Weights of a small transformer language model: tied embeddings, a variant of Muon for these matrices.
Each number is 500 + 40 x the weight over the matrix's rms, rounded and kept within 0 to 999. Layers, rows and columns count from 0. Numbers have three digits each.

# down: layer 2 MLP down (transposed), 1536x384, rms 0.024, rows 1379-1447, columns 192-287
# up: layer 2 MLP up, 1536x384, rms 0.0402, rows 1380-1448, columns 192-287
down1379:486524447499515428569502473522511513492488461540512514405569534403484482472504510456543467467499586483497520592546545571503510492431515475586530485546506458519509493527481586440539496497474429556536519528573511508549556588456543439479482500465417432586509555481402481484477536506508434554
up1380:467534448445546524522444536472522425481531489405551486520468624546544533440504531529466459527539549517500484475481481484493489475515504504548585479476500464496488541461404565426567546500539498532519496498517450532560554526563537589450478447473453523531476471469533496534540501551518478548
down1380:560475514509560575441534518587489526513487515473522433551465471491504505448481536491425517485466503595460550488506432398482441508461483462476508588570486453467514525444563419541440498457484493594541426396510388516468439572495451545507460531512591521446554538476445505558454506515512557560
up1381:494534539523498439491517511495508540475521591513432519492481486489536539557476474505502476483477528489454509470527503514477453510565465562501531589479560491496599456509513500515507499477519494498472548499545531531478525512497483526469472483508503561534585511469551557419513467529479511479
down1381:504474496510440530487444560494483381527509476540448497467510549559495493522532521415548512496553533518534456485602535487520535479520476440550452399414512447480469545578464478417527495526551527534539517488513502557507488531488533379461484506509427520514538517540439524431452520463492472545
up1382:415452470432452483454433457461502507555574448430566478528542562394574480549555485434482489458518463513582498541504604462538518537535483428489551471533565482469545506496505519448477534542456525551498483477510537509530463499463471445476577498472514534584502526553419422535384610566464492499
down1382:487508525636544520539438434431485583459545443547471425479505511518536513457489496547607569437538527524512446429457467532468510536568430460510563559525490525425551449516502518471535417435544531499516488519432469568443441559552457437651551517400487472581453455498534509482541594457505501589
up1383:490518475532524521527493484446467491466330563524561511552521445531455506473506438498490445489456509521553461559538515507526449417498542501548553509489539635478519492492472480517495485434468434496529451489480508461482453542508513464516531502484494541539575509496529490531451423519455494538
down1383:505589522514497496527489417471469409549432438549458536497481572485571514481529485434466492518498425493402532473466509494533449508535522506534518460482520473511534565483525526520572523484431449530492543487450484543505469480549537430464465570502545486449559534510417571497510515473555551536
up1384:516458495424475527560497515470461468513534515477487532535522433445510526513513490530498517480489468450478544501461481483563457561518508528536602472475502473480512510488527524526615476501438630475483547499477468540440464495519513467498532486510508459541454539506431428546522518480463528517
down1384:479479460546492464468504482482523534447477546510545493486495549504494487508529510508503476514431472478480501470513473466516511533495513464513459542544438496533514480524501450507456507476487533494579474508510520472518495454475522494528465505521524538481527540480521504429505468513509513516
up1385:557503521476546490533491450493463501437551525496559428467537528469445507469512524604454496443540423537565512542494545542443575409454435570517573628493544481615562500537552434493507450446584492459515467480615464459467489501621528445438500528519566487404528518451469442499561537527509506492
down1385:526503520390396543470481501565498540459448564524523530522463571543507529429493495515468517507543537524583496493429496397543522557466516419549501568531494550516411536475516502479503466515442545527572423624486481599470421489512468495526499450648529526585466522458507538446507519440488492480
up1386:479421476507614449479549465494453450483539537577525507522492481510499497433479458520418507498465477470532460566456510470528460500523496507439568490429502556493517517545514474481516526522522502511478488472500484436488469478443500476499492481434530517524476521500505525499508519549533500468
down1386:468440485574569537494455576497447451489500525530537510502494567492481485552433421449455455545543493478458559441416540498596417528554501554479439522511503545515481428535485496468572524479504541528553539535446526521421552507485445528479489428477506501511548474535545440425441492506503510483
up1387:482542532507507476518518536552502451528477419462495494563486518527475544535501502524452514489475509445554499539466475540522536555437533577534550459566548459527532510498477421460511543529520563517513517577516502519512447451513491531477460474477512487559528546518540556527533502507530509512
down1387:504475502458458534440498469468482481470479580447533507538484426535398480547547538491500492517484527506492487514443506501514512519565539487487446590538485451493512528563434518520471526465543524517523442589471530457546437554473529424508535481547570475485512498469496528529554538526493504521
up1388:438463520459521498533534468485556476500515508482402513504517485470487499497536513425423583471486528534484400523522467559454446556505496527473471521511501562508491513516474514521592512550569544498457456450478510460384490490560511531508509590529507461462538436449454528453499525508430469494
down1388:530505517556486512439522553464485515500537444516465562481487488555429490558519462496531472471408464441498544447486510458543495480509529496558536470476484446523431508438476514450416493505409515406504518516501452512529390477476473516469520472524524502458522500533540525482492437519518558506
up1389:536430455457469523570458503504486488497473520506520478420539484496568529491487575405493508471476467502528496492505508511506496481518626495517446502501537468533455510503499534502505492537513541499475481494588529456565472490507466547514472572498521473427550502521532518484464452574507484431
down1389:424506511482454427437541502468520531524540519495500522520503478531478454581451535553569376536475444513457497427486497516501521529579547494507517527494560489518454540549454477415463517525467450577554486514470538538446513501465501514497513531484476510556564534560515522435482510525507447530
up1390:505460540541506461417535467557446488526541511521487582482486482496504463437489462509475525491526478457516508479516557596496498510481498468496480562539526542479533435460465490462424507487500478426513485521515469553519517480493499494511491503517563521425512424484473527520503480518526481509
down1390:459501454411456546553544562455543543403465518516435523474535473484480545506552545482485500435523526455521500548519480469519537468474416502536530522475528571548508585494476511528579478499498503537478556498519537462500510514518539446511544544463463474555514547515506438522529521441474532516
up1391:554441444517547501499507463504506534577511486463471491553496464465518445523480470536460510516479527559531462508433501517486491507498562456525460483495502456522528497525483485530394481468463517493526405484487490511520423504514533513482533481471471563494495551525517431482433537481590492594
down1391:428532425458506556481514483493530505369443483533521451492524481496454495493478506508461438511521512545498536491517530563495511489510466512511510507556499501482474518533482533500545535523442493458499494509510518521528527523510504537469446555524482484476518478470486537424520485471474561561
up1392:463448502566481539526530506482530508502518501481425519465571552486523513474453468475463563524576494454451501489561506456487445474472411532507503474498446535506562453573504454462485631509448485514518498528493444436474506476468493484510435552549545446500533513463505505402559563501450450598
down1392:538494476480491504525479522510460519517491512477509516494510508524508459509446616502514486508453462504522468482530578509522471545524494505458488502462540520490479541416483529506558500509488583482473525474503488560541546494519451509486501464489498506506461520503549499536480474497518466429
up1393:543480562500488502567546507505479509498481453499454527488497479508469460515522509497486529470529512478489510469495534498483514508531526481487504472459504519486485507500517480529514484504515521527492447518530516498510544499470498516497507459507495461540534522509506512525458501459507487521
down1393:521495469478497509509470469487503498486501496502496507516509498494506519504516492496497477480476474482521471522488512489501500473510495524486487509525520494506493502492490496513527479498558513500489496493496478514504486478496522489490497505478525516501499496476491476519528492490482503506
up1394:548430422467511487459488475514436492583479460511477557467510500519424457485574480410509472493538465443503495538520499443435506519425511468524413484546510454459464580541467566487522464469495505570488446524557515505511456512458521534500531568453517592484522508505485352579522468480594560509
down1394:473500491463446505488449503475491427431507507482411514539533456565490476461527502433486548525506593490455437528506501596601473528530535592438445454483494500497543534461449495507517477520563512515457510501463531414535490468512504478501508526503477532435513445477415531492529501527556558542
up1395:391491403466465483494467457465475530412496465497567480482488463479498438551469471511551581491511494523563496497550584511484472520546450513444472477478441523499508474461521491502489446525578504525578542494491514484520503489485483532508556471499477533522539490572498489486487582482530497417
down1395:510523512576505467590489500575560500545532536525495531508509443503506579521565540444495474492455469507523536520460454539501539561459576480526517522456509439507462455538492514469564472554520488480512477439542558493446510505577506512562505582448450550515497450578481515502548498464469537505
up1396:569524436524557473526498552553509501487520509432519449450487472518419487477482500549523547479584440509530411478556560512522550503469493467592521458546496472538512578444556462445511508539485527511559403543511479567494489460503530448508447534501483497538492471526474529500535508519410511494
down1396:470444475509449518497560438490501496409521472457455526605458529554481477534432501455465610524545550469506539487464560558496527502538518488478493471577536546456479525499581446462485482531545534418472530495446470505525549481499479458530617570478516427471543549502512553554541529500516568482
up1397:483486520517586486473469528478538454551537555499528479644501501526503470501455469468494511455517530522508426492535447490548550469502542437422512481503542471453484529511569542488436576476477520481465490494489458474517506548565515516489559549537501567452404479497424554395511446546456446553
down1397:537483543523488493568496501475451515508502465545468601468485570507534503537555514471506545606551485497467456490530551497476533543466508520481502437538428570493547469461362526461439411536522485487510575535524575540536500514555486464490427526514439519525484502546471419503467399460529511570
up1398:542521448532495491384411453524536517489546558524516416455511527548553552525526534528483545444555592471499472524452509510453455518456503526512503461523477549510534520505480507414499490555504453484512556518513520506453496514444479543521487414475453516500502527501435510494581477519464485445
down1398:559457565595489531516469504479499466562497468476446398519470552455525474561494504471532553478444509526543494469524454515535421527485494460486490531523479466460423544525584461530521452503460547524488490496487488539521543462527525504557532437457498547487521488449461465460528562496506466490
up1399:525462533453522485569576521513484541577510507560536488573462516539488504498459459471459519479461486489483450517517493525512481455540482541495518462501484467490504505479453506517553499565468449484468507517521535542526550444520577454514436535447475536464460593497408530564531577562528455549
down1399:511545527438499559476518514561445444504476507477487439479511498546584495532487512515469520497516515448463549538459461510476546508412476468536515492509500516487626471496535505500497471442468500534470527548564547484567444464468482576453542492540533499508511507522520541520480510528502572520
up1400:466467435465438542533440475530483500449499521486470534471484520429533509603441483459493477453531491627530555496501483503493510500523486511458463537527522443470447525513470503596488377514555465513475473513480485505562516449484486569564426405493491545509532560579508509508497567525430471469
down1400:440476514461468477497463464589583516462514520512503516492503505439482535529513593457482470457544489596475486462464487457504534429486468442459557468536572522466438479507492551536542441507535472539563532512494509467448499416446477506490485544521484496414565535514444530551469499484457487444
up1401:471547514403516582492483487516508495495507541456480529563502524512523464420522515488495543516487580542485513519473488476497536485508485648552479467480489455503500497466482456595517543486518485435529533490473484490535521499455512517525552455540546495546512498570561536545510525473523514450
down1401:465515531453546556458517512513456493521473499594506481429502517534552502501503561523516476509518488474471474452510512507493429513467467448459510444463498495519410490533452500539465511537532562522430520479455513489444484537520506538525491565510507479503491500521567512496552505472471492516
up1402:520559520447612509505451558471537450493553550528508460514487481484565509534477482385519498481492541541536500438496418499476478493466581458550481523486521486487524511540522555442472492547517524505454464470493470511461519531526573440567509555541539538485465457524502467371518494555526570444
down1402:553485564516490572502435552541487538527493519537467513552477476498530510451424501523507506508593525536459531486454491505483472502464526555516436463539467485447541492498500493502429492512476525486476534466440539515514503458550476492477525501437555475470503483510463434546518539544466486541
up1403:529519560435420525617453506502565448451477569491454516532455555537526531490484512497503463415546473403530522584526579514507513416478459499502532442475481509500427450559541452499440454471487460510561508574393516365423492593532455550527496514441503478467497511491468454535561503475502586486
down1403:529558494488420518575473439516526542515489528421446547432508520514472448490455537573485454487546470535410521412424468525494496457540389472457459478541441571511536536505505549584461566414518491494578511475428496497476514496532536518458522537540456529466546507554504461541449589604494496512
up1404:554527567469504525519469519576482519527527408472480509503447522534508460483493513474527407495444482453488521538497494498487520541463448538522484537534481525490560499506534498466550485546494486543508534549485499520526500506514440537500473486485438558582512503513490568476512544478514502490
down1404:482479496486482507497530501486450470538535521497483479478522491590471505499510499491504549463493496511508498494538501498521449496538496479489487524540494489467498527553520511528498491480491502500489510489569516488519512548504489463480508516481497512486510488510531497515468470519487518526
up1405:550590490492500483518549503503546536508533564585514581525481479566500416511416540472494515555544517496427484503511468492480546548503507503468472596457502474552508546521537526505519550478479505487498445458455466440400465457542483493575466519521525493485568536476491475541543471471436454491
down1405:470527519506508522433449507504520504466517564461497495516524520437458550514513568529420503477475466575518520479480487511502520489496502452498519434536487520485521475476459513468559502548527573498515501532434514525510515470473516486498581522471522510493434419505529517458444520476546502502
up1406:515479463453584444543515506454478564533419481445461477466425510476499532547579464508517448459461548444546584449437532523535529486489549541494501554498530525470480477520466451352577501473495598501511481453543508488538537521555473546542529486508511533617367447493547489492540536548543475555
down1406:435436560452554481521539452434434453556545455494484526478459448511498485409530482484517573426503469422553535549510460528509517465496436465597530476607430484565500524446447628480547621513484511482530507540576529445512554478500467498542567503541496560570516578396415461485546568419493498465
up1407:551542487552425447475372543465488549474531457466505544480594453550576534565493487538489536461473410518535501530480545447498533548482604465510523507556494543470473438499437453424495526509440485530493510555585533488555507489487465536472456517451511469519430514476542542512461487499448530524
down1407:489528482421494482419466494517472512552441462513576546564497486511497531532499482496526515538502548498402512438531445540484459511532509521587489544527488451451517458512579462495534492549556472557564461538509471434556474523460486448468504558532520497530439463555449499482508507429481527464
up1408:481480461451562442530445468573464474485528523415483488544486560343512462527458466481597476495501544503502513571535481536512480528524590498514559550435538503517457563485491492561584453495464503409491483499530473547499471524524545573507535437510442530498512439519507534467517445480382601477
down1408:468571424401454599464452552574514492439450541483494565545614504573432487496520481506521462650521523442501505454445555471517467533491453485503468485475533507476525557437467490501490498489493523464532491493415543599494538569461539491500445519554510591511547475479566496512482596576503447517
up1409:530478528487504419507544502480528450520471505518475516529503466488537461482475499556508538483498522642505533453471512489481512520482468458456496490511518498516442522532469517495480473445562478460535476525482482523500508513561491508534506525497502532478500496584405515563510517510486505489
down1409:528502513496492476504490570550460589528491491563514481423460490539475525532525489525454533599512527450561533496479513449453477487513466509552531494492498490436498543490515536540524550540497483486481525518538497489490486534587463596474531465511530492480483455519533517497530526399506502511
up1410:513524413584497586480540436499537467499537431415503494551484522529563588494453522492493450476474520526491515502563482506487520494472441488562499501543513480442490509442564438503491496478519532457532510534491535499515582506488470485507546452432516529525503528504491416473517490454405526492
down1410:510483600474576468438576470486498557547520587577516510525579415577514552466560516468459625478514606564508543485519493550515470433539555436523448556536531462512459427527548517448472445431483536518435489473526405596527526536481530432505467550543504520498496537509561567503535496534466504439
up1411:519470421434506495473514437549447477486590576491517526485506516459494528435437475474526545461494449486526488548494522515538430520520525495506550436479474459441483447475540416460470490537482480451516526525488485421469531441443515490453507506496499475438511514521454533490468558552545478487
down1411:513493576448554529551501457547513471479460421454497505546544479525465518487454541509488528491492482467505466510468448462473530518430495543460443417546579530580507488486529521529482454529533544529508516422558558476523501538518516511534418547510503549496506565574470502450489427496582484533
up1412:490484471502498543522540547480561554515492516579546483513514419534487510500543525475451526540515473495506467548514486520531521456506417496470536506512527534521473525535512505499511495413510483421484510548434527474549493545467474529450477533558523478479490492523512472510505464463496576512
down1412:432457498458502456549552576522487524551523485540481522467516514462601525529489457568475480468425518549490517461588538458503494511560584522530500591544500512552514496514548537505498519556470505524482494385491507474454523511460512480502537533498568533432437429566506480486436473503477513506
up1413:507531438462493475483500475519475504443474530440555453514543527442465514464492474469507564503480443477516579541483455503498459494500517548537547460495446530501455524438589540517509505470444519457516397540500434572504561482475519520506500578472561513477483497432571490562408508478477505502
down1413:491496500540457534495512539587524503510490460437431498505550415511518501470517497425561476557408537509533517458470493516545467521560448455486479524441443490510530435490493520499437510516477489511458471498473516574515504516506552484474527494484553533539541527517474470449511476509437499427
up1414:417498463509461533531497609518614534496457485530525501496465551466439531503526590502516489442461482538455512478492509538501489487447472564470482558527521500521466474490467522521458486468497506504541474495444498502444528515474494445512491490511474478466485463476504524420544531548576497469
down1414:518474518489460456542495481487484459539485481497468527454540523495532522457493498545489520523523486516553506471450491477548491482523527510515456449488500468480453503535549557564504529574505577559456538496542520508569503458506480458423427535456462513490525494406524507490499510503525518547
up1415:515519492491530468511453496448433476492542516545489484535518472509633521532493499509523551488463434555517542485510463506477566447571529414545552549497463432433497498492483482482508467469541482497502457483487484472506494509538500470508445588493449512470540448479501501509531506474487548513
down1415:478542547530478443509503541418478473474415520535477444428581468517470496506542562515530485502558540508496501483528520536465469477568485516521472434448564598462476499454444483425503424539494478533523457521583561503484440561510515494475568538489477495512521495515505464532507467409603538479
up1416:507477451505508476568509480489515533489479498495485523510481514480480510496514479528504543432461546494499433497513431534439447504544468513439485514493472511532462498513512478500467488472571425553488606565475493534490499565485542483457502460506491473533506517481531509509448524505495460558
down1416:523498519484504498520479497506501465472513485495479521498486530525527462493500514495478464508474479464521519522488537497505537492488517523529466496503499521532505534514493492496519504530500540491518485481499521453509499468524467486515502500487496495498517494461498504514564500486496491489
up1417:523463548471538520536428522528528542456547506488492483486445573509478478526414560537437526417473497492463513497566518533507462493493475454530435509493450532504495493427537589448524547433560524556443471467513528534487517509517490482532532546446476452548545523548465435408489479561542526500
down1417:501451544538502493496436530466544513487527432446533488506501527440519525437479466497517487479593525528481560502511522455487440467539471513514476477511507486508529556521497495467476551560543514506524528452445506528452525515513507486542522475415435513442513551409530479507515457471520454509
up1418:505483471518499532487497514514519497466463575478527522487513478506539508490516518461490509513499503491511470516502488531495434496511453513505508479520506486503486459525503523524516536511472538496485531531458518452453504470479498508534507471540474484487533518502481568459512495490464493474
down1418:496546525526476499492501495476507506495448489507507509506494484531498528507523489513548511561493491508543497451527512493493437486468489496485490535489506496524500541483546511477527488471509500485518538476451509453478506500532503526492453489504485520482485465557465426532520448500512527468
up1419:417542465529579438504470460486529485439470458523543609480473509500517446504533522447481492552482521502467490505483458596508508508481458531507444439387522488435524554492569512468576511524493420499557530499525498510481532546601495551503419522428472501565474473434531484469438503486482481512
down1419:523448477512534512473519403609497477469547444449439579505484498489495506444505477474542496514483483508449516466472504439457463441368534491486432528555514569604552488545564464489470533417532551481509474500470479493451469501431432534435533398503561520508475432492529490395508519522489618533
up1420:441523502471540484447512473525506487453550523517531463474440492569504535430523582479401520491634438517442470526499529507536507470453464439463454470533432514497491507499445516470516511485493449473518508541421558557509551517509478476524496443521477458433519441514470512525438458520483442474
down1420:506460527546506493459505524461478462472392498581472456511434507491499511497522469445522591489453559558499500475486498560507492471440513523463524472483558529488565492538503569457527497459475484510484573434452484525508504526511500427594504517520454491511490597547557440580494425488439463536
up1421:526460528452524521547531425482493508553475509447528530532519439572484502460550457457466472507486450434526540547471492436515475550539501480504416485530391527452501430533440444446472449498477504412532567452489494485486524494487444481420535542467471499464501531491534594593503550494544489476
down1421:513527469524495484478444560447467472516535482467504478460480562511545508478443571507540568476471516481496459542433578523577507513400526434581449548467470462527457486452483590530465537486476440545435509500527525500551629487451485594539518485427488461525533548542514491493522508493464508490
up1422:517490519517598537452486478501585510492489474495504561505508453484544485532486491525473529475470470534464502495486438557534598552482536467503507523497401504508516513508494496530518493502473541481515468445519444490503500539517497471534556518525477472446408513487516544554488568510515459470
down1422:520509477485583483413506524504396467551477553462498486539511473504533510421489513509503483447517479493527368447515484503427527486463491519516547491489522488403544389519489475529463470432588564547499574563424491439478455531501464524549532550481513537510483513531461453460470542514476467496
up1423:471484421468496490531484499475557541475429445512526518515547494517560494458599512523539427531457522494597480505508501463488500489563471526417518490601466518518521495467529442543561517491488439472510434590473532497490491525438508602443477520479522587567465499497447535585506434563431481544
down1423:453483508601513581608438439565535430543501535658471584456550481601481465482503532458484473442439536516531526503542451541551581430522500579543465523520460496480488431609462451572505578530527535412478531441506621485542443537540514588397388498483470505579601423596533476480466480591517430538
up1424:477497527419514488446555544514538517547491461439473533479509492551525528522535477496439522574532553459544521521509454492524501576465541516501472470531497486435463481442508515473495512583446491469480541492559460518440521442536503535541451457503581438527458497459475552559461521449528526454
down1424:493443489502504558544523501501512524532465522461474486524542418500479502488498550520479492414508472570383505459531514502459503425510450455482470491433479483571479539535449540514433475463474450532471513456487493514509492581513451414493544621470489547543500440505482498479519499523495502532
up1425:520519533503460560432474578521485464556551578423454508470513467489549495542547511451513416555463479477470549504534511444496527460498580505520479502512455535494542485540525447444513492470484538501483527467504566483489551526500555501516534524450494505537545477454491481476485515496514475485
down1425:520572583523460525553459540454474510455460520564516528479491524485538511491466480496468518489568553505530535520539458552496468535483462542503542537485474496499477517518524513500574491518469537512502488465504491456479477463497411482528436515497506555493511519448505502546528449476504480472
up1426:544464472499515456545511468504500478507528486539478464497511443519470528401475517454538488524519475541492462462434466479545551496499490567400526517485568471630427435495475461515513486410553520529454517482435474578544524498525495492498515491480505435557474485454520458495496459536489438482
down1426:457515494448460546466513490490548441507454498520484485456503479466507446527542525575489514487518457477515573484493506500477493579507535501519490510480445469524555467491612550493472507444523457494456449546497480494538465477535544455483487516511579477509479459601602529545487527480499569506
up1427:519541523468598431570463540471497535485522549504493546480421462535570471476558507476466480589496457464481521541510482558478473488501479536545519497503479519523419570514530545463444502488491493559501475507498449549484502494484509473545549552513505430473487579552526497527511502450494563480
down1427:544573455554547538405519453517538512443453491450444519504498546486489516512543526436523541548544470502551485460458451510552528463526475464476533519514503470446516454441519525531509516463441436493492533490508533534477499502482531537494461481512454526500494530508498494481436513559498544527
up1428:487472400501500500527566472489538456474459517530516518479473562449485517560451480487445550513516489501510487564533457421587554462576494472495492465514530476529453482528553423501506506458453540484517436490401489493478469494483535471460532468523557569400575501526461543558508543591518400521
down1428:462596585463492491454471463503412510504519489475580384524522449449435579447551472567536453494511414478418463543546520572504586602476518480511438495497535519512500493570481523489568557542489491491476508533441519472489438538504520555538510464495459473483434487531539398502552477523538536481
up1429:462419561510472523519482480486502516503523470489436479480479475478552484574568509507508493415532476479491483580479478484470513445409476536487586507451482537575477527469545461487560482560490506429474524538461490510531579523497448523557563557540494540515486452449514591477503552433472556460
down1429:554501512541446542475484555494516439407553499539590524503466490475482484499541463522514506559465506545471539531485550492502551472489453506428512534515471562549548510516553541513512447511501489516516531505554444499470508517513512454513508524475473554522558446486524462515519475572524413426
up1430:439475564544486590404504478499494552533558416579512475471488501484439426504518499566470447528519506483483492442484513541453539503547431490496491468498466532499558450513509479460513512503488600517505473489461527499518516540513481457562513530476419563547492426441450436438527434450490556492
down1430:531514491485536388508441498518530449526444526511535463480559485490540479502516525483494506552508541487461444521522491503416492445520531470496533508513508449575436567463527432520496479510474507454523487567550408521540485498430499489461537495464482390490487480557498461539518571580523422461
up1431:490516567485482539521510412454520482509457516576541510487501539547499511461465454500450520457451467552534503503486445464499508552513579499463378503505498545429480516412550493518483573455500531489487537483456478581528534531485539532447485540457436531539564420502498516480545527501473538455
down1431:458478554471528499531557426559503465538508517571482478479528476512573484511505435528404481480483419529478456477496534464525469489481575480470423453461464462473492527501523497412482495462459499478543443502486577507568462567495459547516503513472480477479544440528508511524520484511463519441
up1432:488474454493486505484473559452467514544522493514576497483442543491533488494476489485526532465510492539531513468437511556513504465488478488516540525514545460521532512503503465462455496514521531508502550480408504518456533514505571444519486513500511470531460492467393490517489423523538497479
down1432:469474509440500489493510518546509456417510470478505467467511554498446520491443477449492484486482470488507525500484471543515511476508454481487473480484491498486488509511478474461513535493491488512516482478520525497470473543481506512533502494479512536501507515495501535510528491483525500476
up1433:489498492417475406541443471486467392465436529500559474495420473522529544535529491489457467555559541498438465592502495434486496510604559540519436410504530592463485561443499492484525518437503481496562474527504561519501526483529485418480496525508457533553555548441493540495483516457526532502
down1433:602525459532517454483549432534614479540473460474485423449533503526483457490599470520454502561415543539591453569434484406474518482554503520553546446483563597577535582546529507447587455505505503451466484513501547484539414528437486524424526443479461536582515497465521416473548482521527452536
up1434:503587551503563510525510471573535514488503564519500570496496494422512502508527568512508575494446490493401505479438543609463467495503475522490466531484529463535497464528459482488465473546478500523491506494476606456368455509474552523583483499491483526576476545437498530461482501515488463481
down1434:445504479511530464446484456492499501512528460537445533431489505526474571439454501463564542462514465524532431532503486467615502490446521495572525495559480506504530529433546497424549517504514495516496546462483426490563502492515474470483561487510505520496547470548479494473508413571498416525
up1435:496515509531497553475439520576474574443536487499498472460618462482464435509525469474567477538502509534483459531510547477486534495437556468477498542434513483479518492527491481410461491464450512494495533496486534483567488511510494522509511540387598445506421471561486507489482521475503449554
down1435:503526523427478518541526577517493510494463475499472466483513481497515507520452501527547501502469503506528454439505487508507456535494469479505493458493469525467471458478498515422446474436514538476562481555448463544505453568523484477545441547539473521473451498484490530497511442504516492524
up1436:498418504369426550525517549570406420518489562491453473527440439496434504571387529544489500509520466471547599507477510506503496509431464421489603485497498592453488520477522615502459487523531425502535450596546513463560547468537533461526595536494456544515511514518421512522457474536423523509
down1436:430511407497547511493478459491469439489586498525443545551529416559499500526476504436501490528576378455517530474503353589577503509471467458554516475490483459492488515613476472563501559531467444446422554479523461584548472555547522526523485442423491452404557515442540563597417440446488539464
up1437:496462502522568460465500498506517526498496435468527446443578529489509476469517492433492528514504473583496501504470521474462482551458501548481519464529457501469502521530555466512478548462522453552515477551508491483487428486488547576490455581491500421501531502429613435502479463537506490473
down1437:494426525523511463565492509517448503526488519491506519483454557516501499534573531487472489487449568522479538542514516499558493514489510473506472485471580483582505534484492477507572546510493502507524516488500496570509538479451453471459477542513523523470475548444503480467460475468511452420
up1438:495543455415406518505518441486494487430519527409527513550498514477534454495533440490485533489474512439503461532523497507506482506456463518425468474514532502458448431580433514462520485596473400532583501491490552453472494502497538506535608521497472480548450447448517486479536476552549578534
down1438:622485501531539449406517494541513567538478539529580500543540437516469498454478466570511503527513551492473490504519348467510528452604417391532466551500475555554489508487472534438447382473546480503484525491539505507532542542496491480516473486545419535497529470524573488545510444496560450493
up1439:515544465525497467521461490541523530492547464476485556484544454486494544506504471507490548440522437471483549488535517479491470481518455466452559465555441528473539463480529450545500498487488533532469553508449506499465574432500489502547509543540527497551499490512551524491479545560408495527
down1439:446482484506472486464506546522530516506529508498486508486460490464472474477468554504508537532493524501488479431493556431512502439550520448483463510515509496504489473458575531506503522459513487550484487493469514470530490468498478517497509495488486521503496586482448532506440482506505498531
up1440:540507557544510521501521463400452470509500509513521462564467474510517563470586479464495479502534453491505481608508515524483486380499464554483505536454494497395476512441493470491474543456513429518560499553525484471507538462394451483569536510507468523460511492551509484501522528503545547438
down1440:541502510533471491441502538494509537492499490476471498484486524475578463461525497462477454515498493464542513517492526438518471571481558508512465537505552500558596462468530513523610497471480484473567528500454564456403507514510426538461583494475416478433450508470520518514509465484518449521
up1441:456503489481522512430548525498484529460470449515506583470583442532455497468510456570490512541522478500476575519488550554436464530432481527503567506568487465537502563487391481481453418556515534476485568440534529479478486426514551395460484467412497510479391472507530521504497523480506537513
down1441:548436350527521477470504523429496559535515423393422522561468577499482511498534441514437478530518542547542537594558459473506478507472479509479490522435452482508427530536441465505402505457484492511503493484522528477599467500425406542447436477602469539491532581463502562538443448481468409391
up1442:476468522513548482389477478524471490583488497484525475502509544512543425520534457500449496511490433504517495534422525501528437521474466474519539485472521470474542456441490451496525531541545455505551474469610502573545457558468469534485505540555530460522521468565496604505509489500498456492
down1442:540565539489503528486527538475516505465540520515491473520503528481492532564522480498510492519492528535496444508504461484528474523509523453525533574486490512514526491576444465531526452587497522503468533443492483477511524502561501539488482527466524499520498522501480546475492475486442547495
up1443:514393468445455541558485471571449510444547526522492518490522473476452436481574503498474456490512500461540492502546472482536503511470457512525445489507471573475485569511546482475484529488448443487458427458525511472528514510430431550553480518530492514445551444521444520497552532418467536540
down1443:488572497513513431483469479489519528489432506491477511498487485488551528483463530534472544491449552522475493499612510527475513495541504541476525482504493479470486435425472501469521498571463506549507514509436509539457478509533515481473494516493487491559508503505500477471528515521494526486
up1444:490514541522532486513508549475508472524543510500500472490500501504448452556503443496488508504516519478459476535473525501460472497464554497519507469540497461508621488479493489485491493502437526545464527493440533521460512509509501498470477518523491475526468537478479553456542493438450491559
down1444:557516497469482465497539458529501544515494467510484487480532502490469516465449536511516486537503496513507493496472496579489450520540513423502481476514525483514459487547512488532463487479502509498508434474536449446535563484490493508499486496487501503522495466536507515506514491563551488480
up1445:435456433511553536488439506487515489442488549553486520471507515557486583465435397503501548441515493484514553465477439626490472521509464493469553521480447511487490461507529480458452468416532523526447484504446450466441496486487535473506541523529498534456476452522433555490539519533503528543
down1445:465509454469511471538502500503437499439541500471481497483397486505440534521554528460533459528512544459491465495536530508508538500587507455511492474502555489486490545522501463475435491412482554518494525535536516550434516582471474503466500552594491549465499504530505507491586495492472550487
up1446:502550512494501513496488513502444486537479548500468559505503435475472495477501513528440477546537539524454491599499453506475452487525520482451484463497514470525444475519500495494511540502577535532558519530462546472530471474464566413550565539538542506516493480472496513568431513476551502440
down1446:577448489552520486519570452558555457549519486507501507503443471434507486499459514403492422476534510542465484495549492525539544462477485502490447478471529509483494519490512516588464477570497470482498486554492536519501485465476504510504470488496540512547441510465490476503550457462501515489
up1447:497461486481499496535501472505524493490503478528499487495550510454512540496520594573537546509449509533500437483579503464484449490482502572599465419497521510541543530512491403557555466500509436524491470507499547518472517511466521488460503487523486509487450525483464485454550524550490615475
down1447:448503531538461550508509517570502442498505500457559495481469522455567468501404454538568556452434547478485555495434514477420569495437477507426487529558502472470481490567494649539464528492567497531499547486477521454482513511495482491472504534484421495469434443444546523528581501502559519536
up1448:487522491536497492524439542527533469480506480509499505567513512487478483474518410496490483439443519566531489431504516478529514472561490470475539480531477490514477502462466530551480543492561472564519510498474495528533440536505530548519519555473495515498469507483444502496457542483487466532